{
  "num_hidden_layers": 16,
  "hidden_size": 512,
  "num_attention_heads": 4,
  "num_key_value_heads": 1,
  "head_dim": 128,
  "intermediate_size": 4096,
  "vocab_size": 15278,
  "hidden_act": "swiglu",
  "norm": "rmsnorm",
  "norm_place": "pre",
  "norm_eps": 1e-06,
  "positions": "rope",
  "rope_theta": 10000.0,
  "rope_fraction": 0.5,
  "qk_norm": false,
  "attn_scale": 0.0884,
  "bias": "qkv",
  "tie_word_embeddings": true,
  "parallel_block": false,
  "init": "trunc",
  "init_std_qkv": 0.0212,
  "init_std_o": 0.0,
  "init_std_up": 0.0212,
  "init_std_down": 0.0,
  "optimizer": "muon_variant",
  "learning_rate": 0.0132,
  "beta1": 0.93,
  "weight_decay": 0.0,
  "lr_head": 0.00597,
  "warmup_steps": 200,
  "schedule": "wsd",
  "decay_fraction": 1.0,
  "decay_shape": "linear",
  "final_lr_fraction": 0.1,
  "batch_tokens": 131072,
  "max_seq_len": 1024,
  "doc_mask": true,
  "train_tokens": 1097000000,
  "max_steps": 8370,
  "dataset": "wikipedia_en"
}
Each number is 128 + 24 x the weight over its row's rms, rounded and kept within 0 to 255. Layers, rows and columns count from 0. Numbers have three digits each. The size before them is the row's rms in percent of the matrix's.

# layer 12 attention query, 512x512, rms 0.117, rows 97-102,225-229,353-357,481-485, columns 256-511
108:135125118132139105124084075102159116139092098093134122102094102112120139109154157156144163131107104122146164096145145132128162128115152150123119136145101116130076103101135134148134125099130145129098130138124113092137130153122060102152117141097116134135145122128090054087130169123105111116141120121107091154149133165093115134081150123165122187162114162109136159117131120112158168136127135160163158148124112094119120110180093161166173077145064158109156129129159125119119177087107148167124110148139157146140179147136140150085152155119141136131127159141127140097155128135136085142126148143139127128135110143112131098114110143137107166142139142128131152114124118180111134120111103108135156102128133125123115118145086140133117130160070126138121142160111172094148143100143106
111:174124117125156136167110142129138151113100118113105164108125091151150157123102155117136112151149102125197135127144129130138126141154128106148122104148124120142120165092138123086120110137161100103115146103115087158084134153107135150128158085093138133134128138142178124112141117173106092127134122108107125121158164117118126170172109130097116203106116143106150093119112126099122142108125138155122101131121100091122098137070116130112113094144133105119116108124139102163124052124138107113165150079142108120103090127134148150143106144112148129169151133070101148125173161125097144118120145109128116111137116117149127138113094161108129125112137114087130131166144139123091165115153150194167115142135112123161128183115129119113124100123133129166136135109133165128096138131120151
114:135122101161165114131127146161125095102159104117142118153110136089128100133115165131102117125105158139111114128122105111144114107139109118127084129179138117129121150114173161146136110159124126116139125137180104099124122131125098110094159114066145189090163129109123144137125136127125122102105145111113168119109127110126111173122100101109078168127116156118113145134122132142129139129118102148102170098141122127193114140091188153126166124141143158125111161173105161107160099137108144116079131097139123137101143163102142141154108152097116104101153124153106135120148139158147094152123106135169140149102119145132144123158119123138126121104104134089135153134122152142143100106151135108149146090127153131122105133110148136207081134089169172118107124135156090145105135166118085
108:115125118121069114132141117142116116131128209097146142134082142163126130138157124062132171138128147149109099120132123169173090117130134122133119097078136109173090114146071140095159140147103123157124123162118148122142104120177113120106115151171125123136128121084116117184143151151150138122109135175165140137101124115130123141114125131167128147126157086121121118136104101130116100175068143192139106153115109108122131112134143117133112146097120092151117157139075123131127131103127113137117125121088135126134101109113116128114128121123131101142136141097129140102146094157125137123099143118120153138131123131088131094100117124142128157138133130149129119120143131163042127127092167131118145169161163101154108148130146117123111111107117169139135147163119147123109123106133147
111:130134122109163111111159130138124147080119141104127128103132122179121110142094124151130138133097080117124110181135135141140184135105096120166165128098153127124154142137113175145142180139093128157094117146076165132126070139142150084128111141127139106123114139119123142103121120164170162154146128138125136131154161130154171112128152153104106128115091125178100150150151115119134064135171145104109117121158145121138133126199146160154083113115082107176093148077157157112124115119127132122175084157137132077139137173140144106144129125112116113114117162104138104111128177106118160129091146140159168153134126152090141140143104151112153178079116073149105152094111124127145116167154108159084134111110148161068135157126112125141140131138109107128128151106136137118085142160085192
118:124159116129107139079113147130126149108109160110124173117167095093152136136126139168091083110145156118162144097161098110131148155089111148134121084123155133128161110170150120158160110135098118117110123103079142121135098116112132135131132110074143124121097206107127169141096123120145120127171155077133100124134142134148134095134147148116087156135140128110120177085107148128120139114121147108107126121108104106059120110147096144136126143127150118147112133128141095120203117122198141106166092135115131149130127095132116109135139109087118132104125147113121133131102167124109170081126163127116125110122128111084126147120128130129156131128124109177155132140105128108134106132163137102107092098110105120132149073138141153140122145102138148136146146113129109128133124181075127
110:155141125133155123144109087111150082099104136125080097120089135090129103111138146147127173148118124109115136122121099140125158127118126135114137098146114168128075099093150123132159129130107141137094147148114132117122135103120103104130103124128117124134156125108115129119123152160124105094117147158102099119166117124122099148098162150150114165165083167104129136110112121097160140117143150137172119135125161102157124137162110177125149098137161141117160170169117131135130122109136151185088104165135120172153154161098154163109140165115143161093125154088080142109145140156146053114156130145165151144105154089119133161137119152159092139104128145141135192136113136174099136126121123102123158126077163146133109117164134135111153136152100093112096107134161127126112111100104100
106:169132099107120100133121156140121134094127110117129138139148113125174165157096156110130111130128135141187159090096134129143156140158125122094117061160116139147148140111147129097134131136156141097107156162112057173091110133089129107087178104104112103136153125140148101110127122152109114119115141096119131086131141125155115168152089126110132176128149149147122120137119144098137126119132141150179081130135074085124085132096112134121129129144149137130130111187141121176121060133131141132164129142115107145102075097146163153131115159144151172136125124104133086130163138113098131120119141130147103134132130134146144152119099142137131093107148076116152134150117133127083131132124113161144103142103160145132159181092118130132110100149138133158146133112148158124096190113108157
100:105123086129157112102107174152108140125156096128173078135119121141079107092120152144111096119117128148168138134132120098126104105143119130101089103136125135074145132149119132165125109136116102106113148119158074093131152159114132092119128108116140125106180110118117110152129126156105137122127109141108138149117151150132165149127142111111099146114140117126103141140152125144187063142106092136146131124113133141168143132094166155128157143102163171111121113130097166106142131114126135149106109101133154129121106125143088144158136167056121149144137099083107144124138127123087119128186147128203094134115130155123147111140110100149120122151110139118122147103142120142177094138143148137129127132132134107102077135085135123178082138110156172149130176114140091164074128182120073
101:120138122134074117172108127148140101128146167138118134156097154114101089140164129056135128177066142122114085097117113162137139136143114127122152114086137123151086119147094111094128107147118146122128121124117142085145097159150115099127099173127137156134144130135089134140169130156116129122124167147130115146130127099161136152115098131184115131087137092105139133100122082133106133178125152146156116148107113124114099110121133127131122137155134118148103158114111160115128174104124127166114114148102126117135077109088133101082148137141132111166115130101150158113173115142125132174112147117120119115127131106094097098117089095118137129205110087134126141138119108170094136137127125160101142148133145140140088155123135100088122130125118170170128127130097131116121108128110130
104:123133156134146067096130143133151124106104102100112108113141147172106104140112118133172140134119096111113120110139114169138204126071118112120160116136128106125134146102126138111131165131119144163106132178073144159130096133131141110096092139129155084171104111141109165092157117150127180156123131100127124157118169133116147100133143089094127172135113157120120121112189156127095110169090146095118113087174132136143099127153124117130131125092113105158102135072136123130126088124126127141152149186094154117139149165158136104112133128113120111091145148101144097105122167120156132126118125091132177129145139152092152153140132169114147115068104113129116138106103119167119139172106124138065131121085157165075080139124118095154159109129079137113137133139151156139131169165132168
082:120103129156134101132100124142158133143122138085135144130117161130137123104126151127127133112133113154132109077107108128085110126137131134102119117161144131170113125084125101109120151146164143128088127102095102110049172126104122099153118185109124105123145178089139115144137146106137127139144138139154136168154116115136173095131101147113102144127113098073095107144142145101169105106107163102110130062103110135133172104158119117143112130135116126168146122126114122098109131098130116139152131150154122144122142109127131138071154165111128162141143084126113150111139173196129148141125124219113114129130115101140082117113142144178081145139110090141131143108111116142116114127127088144087104128128142148085115123146153123132144123109113111138117127129116127115125129131108159
083:144129103128147132111170126128139108149121141126108145110165132148106136124116160126115109136144110163126158137129167109083123118165158097114149155140128138089148137138144120151134147174141067121157087108089111121101120109090138163196123091158157114135114146175148110110109131144135095099130087123136156176117122130130126111131122139100109161121150127093138123165157131139108185153153158184145103101132102094115131218116155097096135144088145102124170125136115180122107114092165130119148141142137122097168149184172146152139107120182080122103111143106104119162092101121122145108154106083117121122165145107136085120142099134090106118128160112151114158105177170131135136110161124125127097133141131144128111153106093160144134114096135105116140099144135141130115126140080148
083:124154101148150134129165120089136093104142118207084111218091123136175097202107142147134141143115151136127142103100125078133121098119133124105101159110103151120165134168129178123120149144106155131144171145146135114106124127135135100117108110141109148118122089079156126111083115127128093139153117110120158117128132123110120136073105140131139181158177133160149145166121114141146117145100154111053148167158112098132139131124118142133139117135075159149133113106118089126144142132129194137096150113119123132113114130152142133112143167092105140146150126173161149093128118084098142144139153137137133148146090118130115142148133125155103067118122119116131130110102121130140118127115144142167143103138149105124146128086117165163093137108113121140142110166119123147134151107139123
086:135106130157072093146145122086106105121091173121124162155107172158092095143133136099120145150126118128134151082115123168125087137107144131122121116090160110141119118097091131112073085148134147090118121103100149104089102157159091183163103121153078160093115126122057129113165133130115136143141132139157150118131108141136175110117130091170134132097157109113119161098179123179102136133099143173130113109119126122131112139139136118137125119137115108148106137111086150120153128144138170107157184168097140130163087187106128109147156181131143151110144140145088097128113135142164134101121133098155119124138148098098105136119082104117112178142131118153140130112132122112086164119118121133120142144124137151111111139134137097138142143080128129130100124114134102152134146126187104
087:119134094160118086111144138110136140105129094156121109108147126135098127135149128133103069077170109127118111113165133101160119139156121145151135160161141084149105134109149178133177136165109139126125137091099106168093113111186164128145173148118118142140142133183149113110158116170140142121132141084146133115123135191126069125129159113126115114173153126060117112112120151159116134121129087148133131133157138161121122155115146116112135113157118118143129119142140150107186147141116127104143173131110101104164114127139092145136117152122131139113130153133132119119111144128131116119144148105146150126130120083100115163161129147120113083121118144093180120128162115118137113095137195160168116177155144118106107107119105089143175144154135129132134124157087102148177158165102135
119:123132098124124122141116099126171096125120117122115146084099121109128109123148126150142154140091117126139154119111096121126177148113133146130102149093100158166079127122130155158140114117140120127107107161166137113143160123135087101121121125130137128138142150105123097126137146158098117099141158166130110137139118122110116135100159139151113138155075178104103133113110112131151142110191135119162107128101138119119144129163122144112184080140142143117149167145153115151133140082129139154125082173157099144131140120152147146084123120092135170086113142117109150100165128128144083108136137124148148151111139119148142162113114125164124131131163131131152189132119155173113103096112142102130120105145134142143135084154099118122144149178101117133086119115147152115095133112124099
124:152129131106135156149122159165138130118147130146077150115125134109147169117078112126130097122125102140159173120098115133147148121116136123138175155146107144144153159127134108128119127148137118118096120126121084155092133190119140119092135072119139129124150128119165114111110118173104109125134178090098146123142156059145110168107094115136118166125153130113121127126130136101138144112117125145164079104105112083137081132082145158117116129139135147130126116145121129171164077146161118118169124139139122131091071117124133178124154127125119146141148137085098086132149113106112150125120164124158114155132119111157133124126113137145140086110143111124150118137067118147108143117119141177133089133136163158156152141112109154127112105142101109151151112125158164115082153131124142
122:081122106132145104100094161150126152108148136108136093137137156087121102136106168120134123104092135130124111160141130124107115103162124120132102127148124086102142137142092126166158111129148098112140130163126120129143140134124098076129115124098167110075176137137143121135126109150119139128130135141146151158135111123102160127106131131102072156110152135130081117146133146115136096159112087139157182110119139120180128142091194119119141137147157165131139071141115147079167147123161123142086103075113109173124114158147112121142154165114109160119104122102083142142088133140139117151162146155153100154086107163130113145164115135110125120119119158119145170144144137146149068130150127158133115127142152116116071130089115142197105125098167188140110145135174095162103089168158109
123:105127105136107125169143134133138108113126164127128144149099151122099088132155130074142130165096142146118086103113103179122152100129108145128134134064155087119100105144100114108101136151122144142090136139089110122126106141145112116121100156153138126139134113121101105171119149183117127146140176152157143136107106118166109126123107137148119142102124107116132137131126107128110117129110137135146135143127123113105112096139132104137112142116122120210127124098093125141111149138122091142111106127086123078137097098093141103059128129144114101194104133097195185107148087159125120137107143151109135141124116120078101090110082085119161146124110117133131095127117118170101108125128175151090166140167173163122098176109147099099138104137111165166138085142119121125153120135099143
128:151090158130160087101143161111185137095110128123136086114153122201124122152113144149153120141115090110123144134122099157141164139097122135106176094110158080137148147126105167136130158093102135161089139172087118163115077128139155120098111153120143098111117154099133153113158140154138144146134114115131121132133163117153135058118190125116144175119117097146114113108158135099108099127146145108118105127146121155128140116157121140143148129126105091154109137053150149118114117106099124129169139163142161093138137171139113124174120140097101096132149139099137119089131153108153141133128130088149137115119169119134136120130126152115138137064085105163128162103107142139140116121122102173098127145086132152092141134117089122153167139117081133139151116138134153123115145141106127
# layer 12 attention key, 128x512, rms 0.105, rows 97-101, columns 256-511
113:128160118129141167167068128123126097109135145087124135097125133108090107143178108140134124167115153134104136124166133124099140166116131137146117159108134157128105140097148101099125144168084124114106145173112084097107113115120148103132099110120092119140127130162114150134138127149126166067125133126135135146165110137077182124127176080134144145180121124103135137140098111146182119107130127175184107143147129095157126136136139161127109118191120070155108125143161118113108103116115103132106098184162127164153139140158089110124130120109140121155079141095125113097146120106112123130099119118119154120126096149157135139167154112133104158165132098125113199107105096168130110128121157100161161111111167128153158140133117151131134111124044133139139136155131107094134124077138120
115:137152113097141082130142129106138102114122095177120157104115140175147134105120154102129098143174084146181148106150119132142105170192135102165161138153147103107140145106103108099123094167158137123111102123104099152138148151111163110149143105112175159139121143112144122114102145158131111111118139117100119115140136124170112138135116142095131143131137121126113106161153127095114129105101153136166093119120144128118100144107131162108101137122154118110136082135156092130097114132157144157145114169154121119094124092128146182149090129085143092128158128082117160100126131117081160113141120123138142126162111116177148106133088149144145141083156107123100134127139136118140135153132094142150076098095118152125124126111147142092148130138167145113136078156105195128130184124122116
115:143106138149104144114136130110152132117183157079137109138124118137116110078109157123132140147103133151114142123092140132070107123120118128155129136128163109070141138107102162149091118133121116121105159125125115052137155147143122129093142168097134102108183163101126141092106135146145140127085103118112127122150109119160103116101105104092121143139082111112139132083118132123179146116124138137147114134097137085164157127143147114121109130118100124151167137160117116105132126151095145126083132106147164163119128139113109205101178132138122102162126129139105133119135127109131133146161096108143132142141106138114111120120104129112142120134139127135134151123157118131098136131128128149111144091099129126134146135108144124135088140090112147086154119108129125139086145160079093
114:132105097092121089125177130181125147116161136114136142136081138107109078110158110086127151181101156137125122100141105156137115086143133125113107094078086140108120138160129091120100113152126148140137132134135134107120085177170117112107143156120104107123167126128117079099183134159100131160130168147147121144123117118139152110113163101165095093154140129124155133124115128114113103152167186105132144153140107114143145117147134124141117124093156120131112135134118139145127177063118107169147115154105157092144098106120120118158116126125096101151113119170103136087123104168131104118125156157123128155092151101125094128109111142133109155176145082161109113111134133137091169125138143134144139141112131111128099118114168109107116125105092162125141122092157164101146110113092156
114:155126158168135079093167130148147128088119123057140106130134133173158115102120080091144134142068127135144121064096111147137148130132110133131103119092123093155186117154167152136145150102155143112145110155132112109118123134110128111086132116163141103116097132144151180168146084170110149158099110135134125138118167129108104097111119146108152164151077124136152144133099130111111090107109118135130092140136146130160132126123118163158129139130094154196107098092126115137147114100104116109156117108145122127106112096092096164114117126146110149117123101134156117144120096075142130141102169121137146136103166159116075097135080185133144109097132131122143139078137146103123170134106104155150135133138095097125122148082106105107125120096097128135083117147130144116137111136145148